Part of a small language model's weights: biases.
Each number is 128 + 32 x the weight over its row's rms, rounded and kept within 0 to 255. Layers, rows and columns count from 0. The size above them is the row's rms in percent of the matrix's.

# layer 2 attention key, 192x192, rms 0.186, rows 172-191, columns 128-191
size [ 88  88  94  91  90  88  91  85  83  98  94  96  96  93  90  96  97  94  91 105]
[[102 109  85 136 104 123 151 103 186 155 107  87 201 107 122 138 160  92 152  73 171 148 132 168 126 144  97 159  97 209 148 151 145 129  95 168 135 109 165 198 232  97  82 114 126 135 119 126 106  82  94 166 169 125 134 139 132 128 100 108 124 120 103 119]
 [107 161 107 101 148  70 204 150 104 111  68 182 172 101 156 115 109  94 120  99 137 100  92 132 108 107 171 156 128  85  80 188 108 115 140 107 103 117 120 118 153 111 134 103 185 132  91 164 148 159 112 171  98 127  91 150 152 121 125 207 133 151 125 101]
 [123 157 142 160  63 138  99 211 123 117 124 114 130  44 158 188 139 151 183 135 149 126  96 126 108  52 124  80 130 130 133  68  96  59 151 162 128 125 186 200 116 112  86 129 109 137 130 117 107 136 124 117 166 104 114 119 132  99  81  90  93 141  97 144]
 [108 107 105 154 164 124 141  87 115 174 104 112 156 165 154 123 117 108 140 156 136  94 113 173 122 127 188 162 116 123 126 184 182 114  98  69 156 178 105 164 161 115 107 154 126 162 132 130  93 170 131 151 167 176 150  67  78 100 138 171  83 107 181 120]
 [185  65 138  96 110 105 102  90 109 105 125 106 116 130 192  80  89 163 136  22 157 143 107 174 167  90 115  97 153 159 137 114  97 122 169  98 156 121 141 129 147 152 133 177 100 160 154 170 139 150 156 107 101 116 153  98 129 111  75  91 112 216 154 144]
 [152 131 105 136  96 122 173 133 139 154 148  47 106 128 191 144 133 199 131 150 111 120 157 160  48 131  12 176 158 124  68 103 125  97 106  78  68 107 139 169 199 171 134 104 140 140 176  96  95 134 108 122 162  86 169 125  88 142 128 159 162 132 147 159]
 [130 134 174 141 130 191 204 141 128 128 130 167 146 135 126 172 144 171 107 121  84 144  85  81 125 141 113 108 211 172 186 166 164 109 178  88 140 148  63 160 102  86 107 156  71 133 107  85 102  92  75 119 112  91  98 104 114 121 130 109 124  89 111 133]
 [120 115 103 132 116 189 149  95  97 161  98 135 144 136 139 149 114 131 132 137 125 145 122 165 135 144  75  75 145 129 151  86 153  68 104 127 121 133 146 110 137 169  97 166 139 115 168 141 170 157 111  71 165 131  92 119  75 124 183 101  85 180 122  86]
 [ 78 130 112 158  66  51 163 136 219 127 150 147 121 115 117 102 124 114 120 147 164 120  83 127 122 155 141 107 126  91 127 101 102 110 137 104 136 163 162 165  82  92 142  81  98 151 106 121  89 118 151 125 104 143 142 111  92 117 175 135 159 128 123 197]
 [ 38 143  82 126 160 161 126 111  74 173 133 133 178 109  95 100 112 133  46 143 151 128 134 118 101 177 125 118 117  85 102 111 101 142 128 165 131 150 140 144 169 171  82 108 168  80 145 139  82  85 107 164 193 164 105  71  87 122  74 174 186 155  67 127]
 [129  93 150 113 187 116 111 121 201 159 119 111 121 144  88 118 108 107 170 150  78 141 109  82 125 108 155  97 140 112 124 129  71 148 134 137 108  84  99 138 111 168 118 123 185 156 102  99 127 125 136  97 142 141 126 120 150  46 118 126 150 159 135 162]
 [ 71 162  80 137 122  93  95  55 114  84 115 107 165 128  82  89 178 139  63  92 137 133 131 113 128  99 115 163  88 118 124 149 196 131 164 168 110 114 132 176 140 110 152 121 147 124 117 150 106 162  94 121  95  75 192  83  87 162 157 127 124 131 159 150]
 [178 122 125 108 183 150 188 147 145 135 175 122 106 145 138 149  96 151 113  86  81 103  92  72 122 114  99 125 121 141  79  91 163 139 144 122 153 109 157 119 129 131 130 132 137  60 128 149 179 130 186 160  79 108 148 160 212  93 122 142 106  61 104 123]
 [104 133 112  88 102 113 105 211 134 158  96 135 133 155 102  87 110 145 116  94 134 133  85  96 180  59  96 156 123 127 179 150 126 143 121 139 115 124 130  65 118 131  65 113 149 135 162 144 173  62  57 125  97 168 130  89 166 110 160 116 146  93 158 121]
 [181 176 126  78  98  99 124 123 136 148 131 116 170 142 191  64 109 158 143 147 162 108  80 146 122 118 161 167  94 140 178  89 112 140  90 145 111  91 199 136 102  84 170 164 121  96 130 100 155 137  94 131  92 135 139 181 113 153 141 145 106 187 132 159]
 [166 131 144 122 123 149 109 146 118 141 203 109  64 111 156 180 184 134 149  34 114 131  95 103 120  54 166 108 177 168 142 112  87  72 129 132 155 186 125  88  85  47  89 144  94  87 124 212  56 117  96 134 123 117 161 115 138  98  87 187 118 142 116 128]
 [125 156 111 140 132 171 155 120 118  79 110  81 142  57 136  65 167 121 165 153 173 136 145 153 142  85  84  91 102 192  47  91  94 123 115 176 106 134 124  65 117 128  79 191 152 174 122 133 171  93  92 137 115  78 134 159 105 117 137 125 112 146 158  72]
 [140  95 170 151 113 128 100  79  47 149 121 139 137 108  62 173 141 135 137 118 165  69 112 176  94 179 123 135 108 158 123 114 146 123 174 194 166 128 139 131 127 159 127 118 168 146 155 111 148 115 138  80 143 105  95 120 120 173 127 129 105 144 128 167]
 [121 140 105 145 177 109 118 158 176  72 102  97 146 128 144 148 125 134 112 182 104 132 131 140 142 134 180  91 164 149 143 149 111 105 102 148 115 115 131  78 108 146  95 177 100  72  61  90 161 137 145 154 126 133 120 111 145 183 122 121 152 137 120 195]
 [184  61 156  90 124 114 125 141 142 123 162 135 109  71 146 135  72 148  89 114 114 131  71 108 156 160 114 150 137  87 122 152 165 147 135 120 159 152 122 108 109 143 121  97  98 186 123 140 121 101 178 123 123  94 115 103  99 139  67  82 198 100 184  69]]
# layer 2 attention query, 192x192, rms 0.198, rows 173-191, columns 128-191
size [ 91  91 100  84  82  92  91  85  93  91 102  88  91  88  91  90  87  93 103]
[[122 144 104 179 102 127  98 123 135  79 121 151 113 114 143 170 118  83 102 156 146 163 162 148 164 123 113 165  95 192 210 128 153 154  76 152 115  91 142 114  48 120 118 158  95  95 128 145 155 105 151 119 159  99 159 135 137 133 182 132 163 146 158  74]
 [119 104 153 126 111  95 165  46 137 137  39 131 156  67  60  57  95 120 105 139 136  91 166 143  77 153 116 125 119 156  85 181 183 131 125  92 144  83  74 116 127 134 127 122 112 157 178 115 148 106 155 110 128 187 147 141 126 179 124 112 178 143 149 127]
 [ 94 153  99 169 131 145  88 162 111 123 124 135 219 144  90 114 101 151 113  97 135 130 109 125 126 183  61 106 144 134 120  68 126 131 119 154 128 138 101  80 129 115 109 210 136 131 150 100 153 122 125 122 137 169 124 144 143 159 147 132 152 190 115 169]
 [133 142 109 148 145 118 131 193 122 137 156 116 149 199 105 159 172 183 123 149 120 104  87 146  98 144 149 175 159 108  42 116 135  98 115 154 139 132 148 139 126 101 151 139 141  92 130  97 162 131 113 113 180  54 119 136 116 121 179 118 164  81 132 174]
 [131 120 118 142  93 126 112 149  77  86 148 123 146 171 131 112 103 102 113 159 181 152  59 142  97  74 180 118  76 152 122  53 142  82 115 165 108 149 120 143 186  94 137 116 149 157 168 108 155 112 126 108 175 171 125 154 143 164 115  44 147  98  91 125]
 [128  97 183 148 123 131   0 149 124 134 129 125 105 156 151 134 146 126 167 140 117 171 118 123 126 201 111 138 146 112 117 173 121  95 114 127 110 124 171  98 112 186 207 126 156 125 162  98 172 123 121 119 106 155  55 131 118 148 155 127  88 151  96 148]
 [182 163 138 129 194 182 140 158 110 109 132 124 143 158  85 111 168 182  82 150 167 113 168  95 146 117 175 117 134 114 115 127 142 171 160 140 170 189 135 163 209 107 138  86 113 104 119  99  86 133 154  99 101 118 126 156 136 149  67 149 103 122 131 179]
 [130 139 171  62 137 122 140 141 134 139  95 135 115 127 131 122 112 151 159 144 123  84 136 121 181  44 125 149 152 113 120 139  64 134 143 115 116 109  95 163 126 127 205 165 120  78 147 191  94 161 129  88 148 165 144 139 104 134  91 121 115  34 107 105]
 [131 147 133 191 165 113 152  97 218  52 149 103 135 106 125 207 153  87 157 179 164 150 167  83  86 103 103 119 100  74 151  96 141 106 156  90 128  96  93 136 137 135 140 132  77 140 159 110 102 160 119 135  57 158  88 166 131 115 165 107  99 155 162 167]
 [122 133 143  65 145 148 124 115 120 137  70 134 153 139 154 100 135 141 126 116 222 123 144 166  87 126 121 111 137 131 116 114 153 112 124 139 138 111 152 123 167 122 167 141 150  76 103 168 112  42 133 138 167 108  83 158  75  83 124 170 122 170 119 162]
 [133  87 124 181 147 124 146 192  70  77 100 125 113 155 128 156 121  75 165 164 105 140 109 161 125 119 113 124 118 153  97 106 148 154  96  95 156 131 145  94  65 114  56 127 161 108  99 126 115 105 133 107 182 127 136 206 174 135 108 189 101 107 156  83]
 [ 47  99 140 153 117  99 122 117 111 116  67 177 142 124 162  78 165 117 110 122 160 151 166 165 176 160 110 156 141  53 177 172  73  98  83 105 142 123 117 119  89  98 187 115 147 147 185  88 179 131  66 152 105 114  74 122  98 100 128 132  89 157 111 113]
 [140 142 128 137 113 149 176 140 151  64  97 179 104 115 179 245 144  97 153 153 158  90 158 166 135 172  92  99 120 107 134 158  80  70 140  88 124 100 116 184 115 132 153 178 167 143  59  69 153 129 153 115 177 124  74 128 139 146 109 143 157 153 124 107]
 [170  62 161  78  87  96 145 136 102 131  56 116 120 211  85 116 174 130 122 133  65 148  84 149  96 111 120  78 169 169  71 126 113 145 109 114  82 115  97 158 161 120 155 126 131 158 137 140 143 136 144 135 113 131 144 102  88 104 178  75 156  80 143 105]
 [103 166 105  82  87 151  88  88 127 141 161 153 101 138 216  84 130 109 134 154 139 150 125 127 116 151  86 102 151  92 129 158 148 109 116 140 142 158 141 199 130 139 167 163 124 147  56  99 141 107 228 123 164 100 117 149 120 131 194 117 160  81 145 161]
 [150 132 140 134 111  83 143  81 112 149 108 183 165  92 143 148  88  93  93  87  88 105 152 101 143  91 156 112 160 116 103  88 124  74 194 165  78  58 166 166 124 113 137 114  61 121  99 120 138 132 122  93 192 127 110 138 155 126  49 139 178 127 174 126]
 [101 126  93  80  97 136 102 138 194 127 130  55 134 104 107 140 137 133  74 137 124 177 114 159 129  81 102 115 137 140 173  71 181  94 160 121 116 148 109 148 144 144 111 103 117 149  96 137 128 146 117 125 123 114 178 142 111 118 113 133 166 165 186 116]
 [111 128  91  81  42 110 139 111  91  90 128 111 169 161 113 173  96  65 129  76 112 121 137 143 157 135 143  92 108 101 175 160 124 178 146 133  48 106 153 152 100  86 130  92 138 103 184 124 100  89 162 138 143 122 144 153 156  97 141  87 106 100  76  88]
 [ 70 134 157 149 116  98 134 153  66 136 171 107 131 124 138 142 160 159 176 169 152 172 188 117 164  94  92  84 119 174  97 156  82 128 133 143 112  92 178 154 154 154  92 138 176  65 147 122 149 209  90 128 132 105 126  73 181  94 150 142  75 140  92  99]]
# layer 2 attention value, 192x192, rms 0.174, rows 160-191, columns 128-191
size [ 99  96  99  98 104 100  96  94  86  88 107 111 102  86  91  97 105  99  92  95  96  91 101  99  90  97  99  95 101 112  99  96]
[[133 114 156 149 144 133  75 161 124  98 194 189 166 204  93 189  87 145 102 132 123 114 131 170 131 149 113 149 183 126 144 182 215 140 127 131 168 152  72 143 136  94 144 187 145 103 118 118 137  49 138  70 194  92 120 153  87 162 150 116 122 142 101 128]
 [135 132 104 108 131 177 189 172 158 120 156 132 133 133 120 149 195  94 102  97 155 113  72 132 105  97 128  70 119 141 120 122 139 150 104 172 105 122 132  74 115 116 123 141 143 106 103  89 177 135  91 150  93 180 137 145 105  83 110 125 163 114 141 172]
 [138  77 110 130 133 197 135 102 170 119 104 132  84 100  84 100  94 190 109 154 127  94 102 108 158  82 157 120 154 133 143  79 127  90 124 105  96 127 128 219 106 130 125 128 152  64 128 157 150 106 143 134 197 179  99 148 124 123 146 132 227 161  93 112]
 [130 131 111  99  86  97 162  82 141 141 125 106 115 105 132 106 146 199 164 106 174  70 108 141 147 107 143  91 110 151 158  96 120 104  82  58  93 131 134 181  72 107 113 185 111 101 156 157 106 146 128 176 176 160 157 137 157 108 127 113 135 130 104 196]
 [ 96 145 113 177 156 151 136 149 131  52 143 159 164 109 111 180 144 100 182 165 126  94  89 128  99 139 141  93 106 162 124 146 142 122  98 180  96 125 130  62 145 114  82 156 103 135 123  95 102  70 120 147  93 172 117 134 131 127  72 129  88 162 158 142]
 [149 143 125 159 116 115 160 145 122 136 120 140 104 156 136 118 205  79 163 157  99 128 115 150 133 159 169  95 122  79  76 138 179 135 118  90 213 162  43 110 182 148 103 136 162 112 149  76 103  64 130  88 188  74 187 112 152 118 101 125 125 129 171 132]
 [174 121  86 128 171 145 177 160  96 131 127 125 141 114 153 156 132  85 147 153 164 174 134 109 162 149  93 127 128 174 108 120 149 179 188 118 152 129  73 101 122 150 116  88 144  54 126  77 112 128 100  97 116 126  98 140 143  83  97 117 159 148  93  94]
 [103 114 179 167 143  75 124 138 145 129 156 119 181  97 144 157 117 134  68 121 113  95 131  16 155 213 156 189 138  83  91 133 105 113 138 122  96 142 130 128  81 142 143 135 145 110 141 160 119 168 110 110 103 100  75 139 138 179 151 144 123 130 153 118]
 [117 126 124 121 124  89 127 151 139 166 115 156  99 119 152  92 161 206 110 110  96 109  77 122 172 117 167 130  88  91  77 117  30 154 147 102 105 128 141  98  74 109  78 145 130 129 150 124 177 125 100 171 148 161 126  89 124 120 176 130 135  67  91 166]
 [137 146 122 147 142 120 127 114 136 107  83  93 118 182 139 133  92 177 155 121 141  89 121  69 132 128 121 147 103 108 112 145 187 171 137  82 203 113 111 142 107 102  94 139 131  99 131 133  51  71 129 132 142 112 109 126 154 118  83  99  84 127 156 116]
 [ 90 128 156 114 149 150 136  94 117  77  99 119 106  88 105 154 135 110 164 145 105  64 150  66 105 108 142  87 101 129  86 180 112  79 175  81  77 162 111 167  72  58  98  89 130 174 155 113 137 125 139 125 159 164 127  96  90 153 138 118 130 120 131 165]
 [135  81 167  96  85 140  93 158 171 138 163 137  92 145 146 102  86 129 152  51 145  65 106 159 102 117 157 149 108  83 160 102  91 160  60 169  79 123 150  69 129 121 114 117 130 180 190  72  77 125  99  70 151 160 130 143  98 123 154 151 173 130 114 127]
 [102 137  92 121 144 128 171 160 131 140 152  80 182 123 112 117 184  95 122 167 104 227 107 100 142 190 116 117 146 141 107 153 124 127 102 110  94  99  46 122 151 163 129 105 147 152 134 111 151 106  71 107 152  97 148  95 155 141  95 145  92 124 158 139]
 [154  89 140 153 135 127 118 179 118 158  98 118 100  98 161 103 158 110 130 122 141 173  80 105 106 158 127 178 125 107 117 134 113 123 128 211 163 167 141 116  93 169 189 151  67 123  91 114 146 183 125 119 162  52 124 140  79  61 142 106  93 141  74 108]
 [203  65  64 175 136  91 194 111  93  87 119  71 134 139 131 133 144 114  96  81 102 148  87 137  77 107 167 193 153 130  84 157 115 133 172 146 183 105 168 137  91 153 134 122 124  99 153 172 170 124 132 150  72 192  96 132  98 131  74 133 107 151 186 100]
 [124 113 119 114 146  77 115 140 105 150 110 107 122 132  70 110 175 217 135 107 125  74 158 126 170  99 145 144 140  44 180  70 121 135 109 119 113 127 155 113  91 101 131 153 121  78 159  71 148 112 126 137 100 170 113 157  41 173 132 184 162 101 109 172]
 [ 80 133 108 132 166 170 154 114 150 123 127 115 125 221 169 217 144  84 171 149 121 213 153 110 126 143  94  89 132 105  90 153 105 155  78  81 102 123 188 119 124 169  81 103 148  69 159 156  97 147 168 120 135 100 120 118  99  96 123  96 127 144 127 133]
 [146 137 168  88 141  89 144 143 136  94 135 126 118 136  87 143  90 152 181 106 128 175 138  63 103 100 106  89 144 125 154  97 115 158 162 165 140  72 108 154 100  60 130 125 149 128 100 132 113 171 101 133 218 167 144 174  90 108 186 117 154  66 107 168]
 [102 101 148 116 104 121 123 146 101 155 105  92 114 124 126 132  59 115  71 160 119 125  74  68 146 144  85 175 170 200 111  57 114 118 121 102  95  77  83 113 155 148 147 117 148 115 146  77 128 180 163 150 171 217 127  91 154 103 111 152 141 151 152 129]
 [135 109  66 136  98 155 172 117 219 147 115 132 156 125  84  85 163 145 148  91 202 175 151 183 121  62 195  94 122 141 187  75 103 123 153 126  62  83 136  75  99  94 148 140  84  79 142 124 128 119 166 182 122 159 144 151 150  94 110 145 115 127  58 188]
 [100 117 123 113 162  87 167 126  68 108 104 155 157 162 115 161 171  96 141  97  60 175 143 131 118 155 136  96 134  75 113 163 186 122  96 114  87 134 100 123 112 113 142 155 150 197 112 172  92 125  98 121 126 155 178 113 131  78 144 149 101 169 148 152]
 [ 97 106 125 195 158 117 110  97 105 142 139 159 123  59 120  90 112 102  70 135 129  40 148  80 144 110 158 180 159 165 143 192 136 127 122 155 119 114 105 106 126 150 110 154 105 160 123 157 168 211  87 138 125 103 134  92  89  99 144 133 160 183 172  55]
 [129 129  87 118 111 104 106 110 165 143 142 101 141 102 125 103  81 137 131 165 157  93 139 133 126 101 126 112 121 121  90 109 122 126 116  60 103 103 139 161 131 135 195 182  76 116 152 123 132 124 135 125 150 115  82 114 106 193 124 155 146 164  93 116]
 [149 178 140 107 141 116 194 131 133 105 109 127 160  62  66 146 176  82 113 118  90  98 158 138 117 134 141 158 119 126 155  62 119  68 134 140 105 137 127 100 159  81 139 152 117  90 144  86 139 147 109 176 129 158  90 188 125  97 157 128 109 166  87 133]
 [148 145 192 204 131  63 147 161 124 177  89 203 158 168  96 109 171 109 163 121 187  70 123  60 151 125 144 172  94 159 138 177 159 174 139 170 145  86  78 121 131 137 105 147 107 103  99  57 163  97  97 125 112 124 135 120 144  99 149 149  86 161 159 138]
 [160 105 142 162 183 116 101 167 120 121 146 122 116 142  70 153 134 104 173  41  88  96 127 121 164  75  66 153 138 144 112 117 114 126  48 152  66 154 119  91 134  92 167 123 126 174 120  77 137 143 142 116 152 158 121 151 116 131 165 149 133  91 105 111]
 [150 125 108 152  99 123 140 160 122  88 169 123 136  63 180 105  93 100 125 125 136 102 163  64 160 169 135 154 120 126 148 109  83 116 188 165  85 129 147 132 176 106 120 137 124 142 147 126 147 111  89 176 151 177  94 110 149 150  99  81 124 163 154 176]
 [ 87 119  99  60 164 136 135 181  59 114 135 149  87 103  92 211 124  97 119 176 123 157 137 147 163 112 119 112 133 126 141 126 127  95 149 135 175 145 118 132 136 127 120 139 110  83 130 108 112 128 147  67 141 132 178 101  58  97 149 151 112  97 136 108]
 [107 105  82  87 152 105 180 131 124  66 141 106  77  94  87  99 143 128  96 148  86 157  74 158 161 109 146  83 150  81  73 128 134  82 170 142 134 134  95 202 122 130 114 136 167 164 110 182  99  86 230 126 176 190 101 125 183 102 150  87 105 113 153 129]
 [149  88 142 114 146 129 187 169 105 127 181 127 198  64 143 152 147 147 133 115 119 101 116 212  81 101 170  79 128 174 174 119  96  97 121 136 138 141 147  71 153 133 120 121 104  65 101 152 171 111 127 153 115 116  80 135 108  90 140 112 174 168 178 165]
 [135 124 134  93 161 119 137 130 139 163 144 132  90 189  67 142 142  86  86 143 106 123 147 194 191 145 162 166 122 129 131 109 139 134  93 167 141 122 115  91 184 137 107  82 170 120 100 169 115 126 183 130 132 155 121 110 109  21  94 147 104  88 141  83]
 [109 109 109 158 139 103 159 135 135 180  99 142 103  79 112  99 130 108 181 145 113  96 159 127 111 115 149 160 118 134 120 127  77 141 136  86  89 165 146 178 112  90 166 139 146 120 106 110 121  81  99 147 156 131 122 137 111 141 163 200 156 117  59 137]]
# layer 2 attention output (transposed), 192x192, rms 0.156, rows 160-191, columns 128-191
size [104 100 104  93 106 100  95  92  96 100 106 102 106  90 100 100 114  99  97 102 100  96  97 103 100  97 100  98 100 108 101 100]
[[170  88 168 177 156 109 138 116 194  79 111  85 108  91 168 106 166 178 136 163 102 132  93 117  88  73 137  93  80 147 106 119  99 123 116  97  61 105 153  86 119 132 100 116  85 137 110 133  79 209  90 138 129 112  93 114 193  58 137  98 132  99 165 144]
 [151 169 159 101 130  67 111  88  76 147 153 146  78 175 117  82  28 149 119 100 115 179 143  62  98 153 166 182 152 131 175 142  93  91 145  68 136 183 179 165 130 128 148 126 183 151 137 117 107 149 134 221 144  72 142 146 114 185 100 137  82 104 143 153]
 [119 133 139 101  57  98 147 145 115 143 124 152 202 131 165 116 172  17 152  89 125 136 190 137 136 176  78 151  77 129  72 152 122 194 119 109 134 156 127  90 198 197 146  97  64 123 130 197 181 118 119 145 136 104 114 148 142 176 124 105  88 115 130 119]
 [136  61  99  95 179 173 108 137 100  89  86 124 129  87 119 129 172  54 125 153 110 164 115 122 138 163 119 117 134  92  85 183 125 133 165 120 162 113 138  84 203 143 134  85  91 109 116 145 116 163 163  98 114  49 114  85 111 138  91 116  82 126  94 113]
 [147  93 129 138 143 136 107 113 121 177 136  76  80 118 121 140  66 177 131  99 118 132 141  55 176 141 115 188 158 106 155 187 117 140 159  99 148 170 131 182 168 120 164  95 166  97 111 171 162 191  67 131 110  50  88 142 137 134 152 161 126  31 143 105]
 [155 122 137 138  98 109 157 117 130 124 115 136  84 144 155 165  56 119  81  82  81 163 108 140  92  90  20 142 131 185 140 137  82 132 111 125  98  98 165 133 144  78 128 137 146 150 149 145 179 151 130 140 125 129 139 110  95 104 168 129 133 119  58 104]
 [136 114 128 103  73 152  96  93 134 132 109 237  54 104  93 131 112 144 113 113  67 105 108 145  91 141 118 150 114 123 129 101 144  90 103 179 128 158 201  70 175 107 117 176 113 137  48 157 108  98  95 169 120  94 152  77 111 124 127  71 105  40 178 129]
 [164 143 108  67  88 178  98  40 122 190  86 132  81 126 154 166 108 101 162 114 179 130 114 240  99  56 153 138 156 127 105 117 190 188 119 131 144  67 148  93 148 105 114  96 151 167  87  94 169 123 124 149 132 198 127  90 135 114 158 139 160 139 120 162]
 [148 132 137 187 120 179  80 111  84  68 102 101  97 148  58 151 147  79  95 127 176 142 143 157 110 157 171 113 173 146 134 162 156 110 128 118 119 141 121 123 110 135 140 107 176 145 105 101 190  91  80 138 129 112 153 151 100 142 110 147 130 137 141 158]
 [ 74  95 183 140 114 148  97 109 156 129 140  89  87 190 155 152 195 129 152 134 145 123 142 180 101 103 119 148 119 149 123 111 130 128 144 142 120 228 115  61 170 110 176 113 137 102 143 173 219 130  81  98  79  72 132  95  81 130 127 143 136 105  99 136]
 [132 139 128 164 144 119 148 160 116 178 165 131 164 155 141  95  84 135 102  99 136 140  98 175 125 153 140 133 179 123  94 128 158 222  95 200 169 102 133 127 169 190 134 117 138  98  95 173  88 110 106 194  58 125 128 215 159 164 140 171 121 147 112 154]
 [ 73 193 150 177 130 118 119 170 140  82  85  82 159 103  53 126 130  80 126 133 171 149 207 133 120 103 104 128  64 154 130 184  93 178 167 103 127  97 126 143 152 154 121  71 152  77  50 108 124 138 141 198  72 148 118  66  95 118 130 143 121 189 147 117]
 [148 104 159 119 136 205 104  96 137  93 116 187  81 124 102 169  97 179  51  87 179 114 155 146 163 130 185 139 161 123 105 150  85 164 123 173 138 168 160 136 115 108 140 137  75  74 141  67 114 176 209 130 143 168  66 196 127 116  86 112 138 148 122 116]
 [136 188 119 122  74 100 128  92 149 173 136 148 206 122 171 126  94 104 124 125 132 100 173 135 104 142 116  90 126 168 102 110 136  82 176 104  76  94 157 146 119 120 100 148 101 161 191 122 131 143 129 126 146 189 126  73 111 163 124 126 148 142 124 183]
 [ 80 194 199  70 131 119  83 164 120 131 100 207  64 119 133 145 183 177 133 134 162 174 165 130 207 154 131 102 120 157 153 130 102 135 102  93  84 106 105 111 163 125 136 103 132 140 128 145 121  41 106 132 136 115 126 121 109 129 128 110 119  72 119 141]
 [162 184 140  62 134 105  81 139 138  94 128 117 148 187 143 111  84 119 139 135 170 157  69  59  78 166 158  74 111 141  88 156 151 150 139 139  94 101 109  96 166 119 172 115  95 153  85 156 152 138 144 138 126  60 105  56 137 108 123  85 162 155 140  77]
 [129 143 128 150  86 138 164 230 144  97 143 135 103  79 123 159  96 147 166  80 112 115 183 135 179 128  84 138 122 172 130 136 144 109 183 182 184 160 154  80 171 131 124 164 137 170 132 136 158 118 140 110 162 151  95 164 166  99  93 187 135 201 152 113]
 [169 146 120 164 135 137 107 175 100 185 115  78 190 108 170 123 141 144 113 139 147  98 127 149 127 145 132 185 135  90 108 124 164  87 132 146 153 138 152 126 101 207  98 156 159 136 126  68 182 104 154 172  91 124 112 106 197 127 166 112 167 157  96 113]
 [133 144 166 129 189 125 108 149 129 142 131 195 113 122 143 100 171 111 151 112 153 112 194 154 101  77 116  79 178  71 115 152 112  84  82 156 175 133 101 110  62 151  80 152 100 140 103 119 140 117 148 126 109  75 131 180 122 160 104 115 114 124 130 162]
 [126 147 144 103  95 119 140 190  99 133 102 154  67 113 174 169 133 125  97  93 139 131 112  93 149 165 154 176 132 156 165 143  84  94 131  96 130 136 106 114 161 159  94 150 140 127  57 133  60 118 149 123 111 118 115 122  97 132 166 127 162 195 139 124]
 [199 121 193 144 111 149 110 164 206 181 124 126  57  75 152  95  77 187 177  98 136  81  59 186 114 133 143 124 107 120 126 106 106 136 141 107 203 104 119 128 107  83  67  90 162 103 195  96 146 153 106 152 109 131 120 173 153 107 113 112 130 114  64  92]
 [148 148 145  73 109 106 144 194 120  57 191 148 149 131 140 126 119 151 152 127 135 181 107 157 131 132 160 130 139 110  86  93 107  67 120  85 163 115 168 133 124  76 200 134  90 139 153 177 125 134 140 108 151 126 125 183 153 109 106 141 135 120 105 165]
 [153 130 203  55 146 148 117 179 132 131 115 163 132 120 132 141 143 130 109  88 119 167 155 131  72 132 119  98 127 125 119 116  88 121 221 116 187 147 137  92 137 151 143 126 140 133 147 147 130 189 124 143 119 112 160 120 146 117 134 104 154  95 181 137]
 [160 125 111 192 135 120 128 178 103 165 150 139 156 189 136 142 124 173 133 145 151 159 102 110 110 144 153  84 124 168  89 121 136 175 118  88 169 174 174 129 105 167 138 141 141 140 121 151 118 112 119 175 121  97 156 111 112 202 107 105 171  81 116 120]
 [104 153 183  89 119 165 127  52 159 143 167 114 132 158 155 132 106 179 140 115 127 190  88 146  54 144 170 147 121 115 112  88 127  57  76  98 126 169 138 122 186 148 201 108 156 156 167 144 109  79 114 135 121  78 111 142  69 207 159 114 149 134  71 163]
 [132 145  71  93 131 149 112 109 148 119  87 122 174 107 123 145  91 176 114 186 162 114 101 145 103 167 151  96  91  74 109  63 142 131 142 105 193 138 130 138  96 118  91 155  90  59  64 132 160 142  88 126 131  91 152 109 170 106 108 100 147 133 166 156]
 [117 162 185  63 144 174 122 165 101 174 110 139  95 143  54  95 133 159 193 106 104 200 137 139  98 105 101 112 114 189 178 119 105 132 139 138 164 132 100  92 121 167  87  89 170  82  97 161 107 157 172 160 172 117 171 109 182 118 156 132 120  89 122 146]
 [126  89  95 178 101  94 105 141 165 124 154 131 156 175 138  67 104 119 144 123 109 127 141 120  84 155 151 112 147 145 130 125 185 162 175 141 111 122 134 103  96 139 141 124 143 161 175 113 122 141 189 167  91 100 131 180 161 159 109  54 140 112 161  86]
 [136 118 131 211  99 134 126 122 132 175 133  83 164 128 210 152 100  58 149 133 164 123 162 167 170  94 112 146  63 128 121 186  68 128 103 105  84  95 119 149  79 143 108  88 149  75 131 152 160 107  93 181  64 117 140 165 151  85 162 141 146 125 152 105]
 [ 71 187 109 109 123 119  75 162 163  86 125 181 148 196 102  85 134 166 123 113 121 124 114  58 152  88  64 121 137 116 103 145 116 148 152  95 113 137 114 168 202 143 106 146 192 139  80  99 112 141 124 123 150 115 118 169 109 127 121 169 121 132 120  77]
 [140 163 148 119 111 128 157 132 153  85 175  78 128 122 202 137 108 139 180 152  92 123  90 116 151 157 126  65 141 111 141 100 107  88 178 126 189 119 137 124 139 132  59 209  94 100 136 102 140 164 113 185 163 134 158 147 143 163 124 140 132 135 140 122]
 [147 159 188 133 119 230 136 118 133 153 117 138 202 146 135 103  90 116 146 134 183 154 151 118 141 206  83 109 142 109 131  95 146 147 126 143 117  75 143 140 194  96 120 118 140 120 142 121 106 185 105 110 119  87 128  93 136  70  52 144  65  92 159 126]]
# layer 2 MLP up, 768x192, rms 0.204, rows 0, columns 128-191
size [106]
[[168 111 172 122 110 132 139 176  91 142 158 124  95 114  61 119  57 180  99 164 104 131  71 112 119 138 176 109 217 140 159 144 113 120 135  75 127  16 127  95 163 139 185 122 132  98 120 133 132 115 132  89 100 142  92  93 139 170 126 140  80 160 154 105]]
# layer 2 MLP down (transposed), 768x192, rms 0.188, rows 0, columns 128-191
size [103]
[[162  95 100 190 138  91 100  81  93 110 151 131 126  82 121 131 109 156  70 125  65 108 107  63 121 106  88  42 112 106 101 116 119 128  52 154 114 110 139 134 120 152  78 158  70 174 121 116 157 118 154 114 104 142 105 147 100 107  91  93  97 158  95 144]]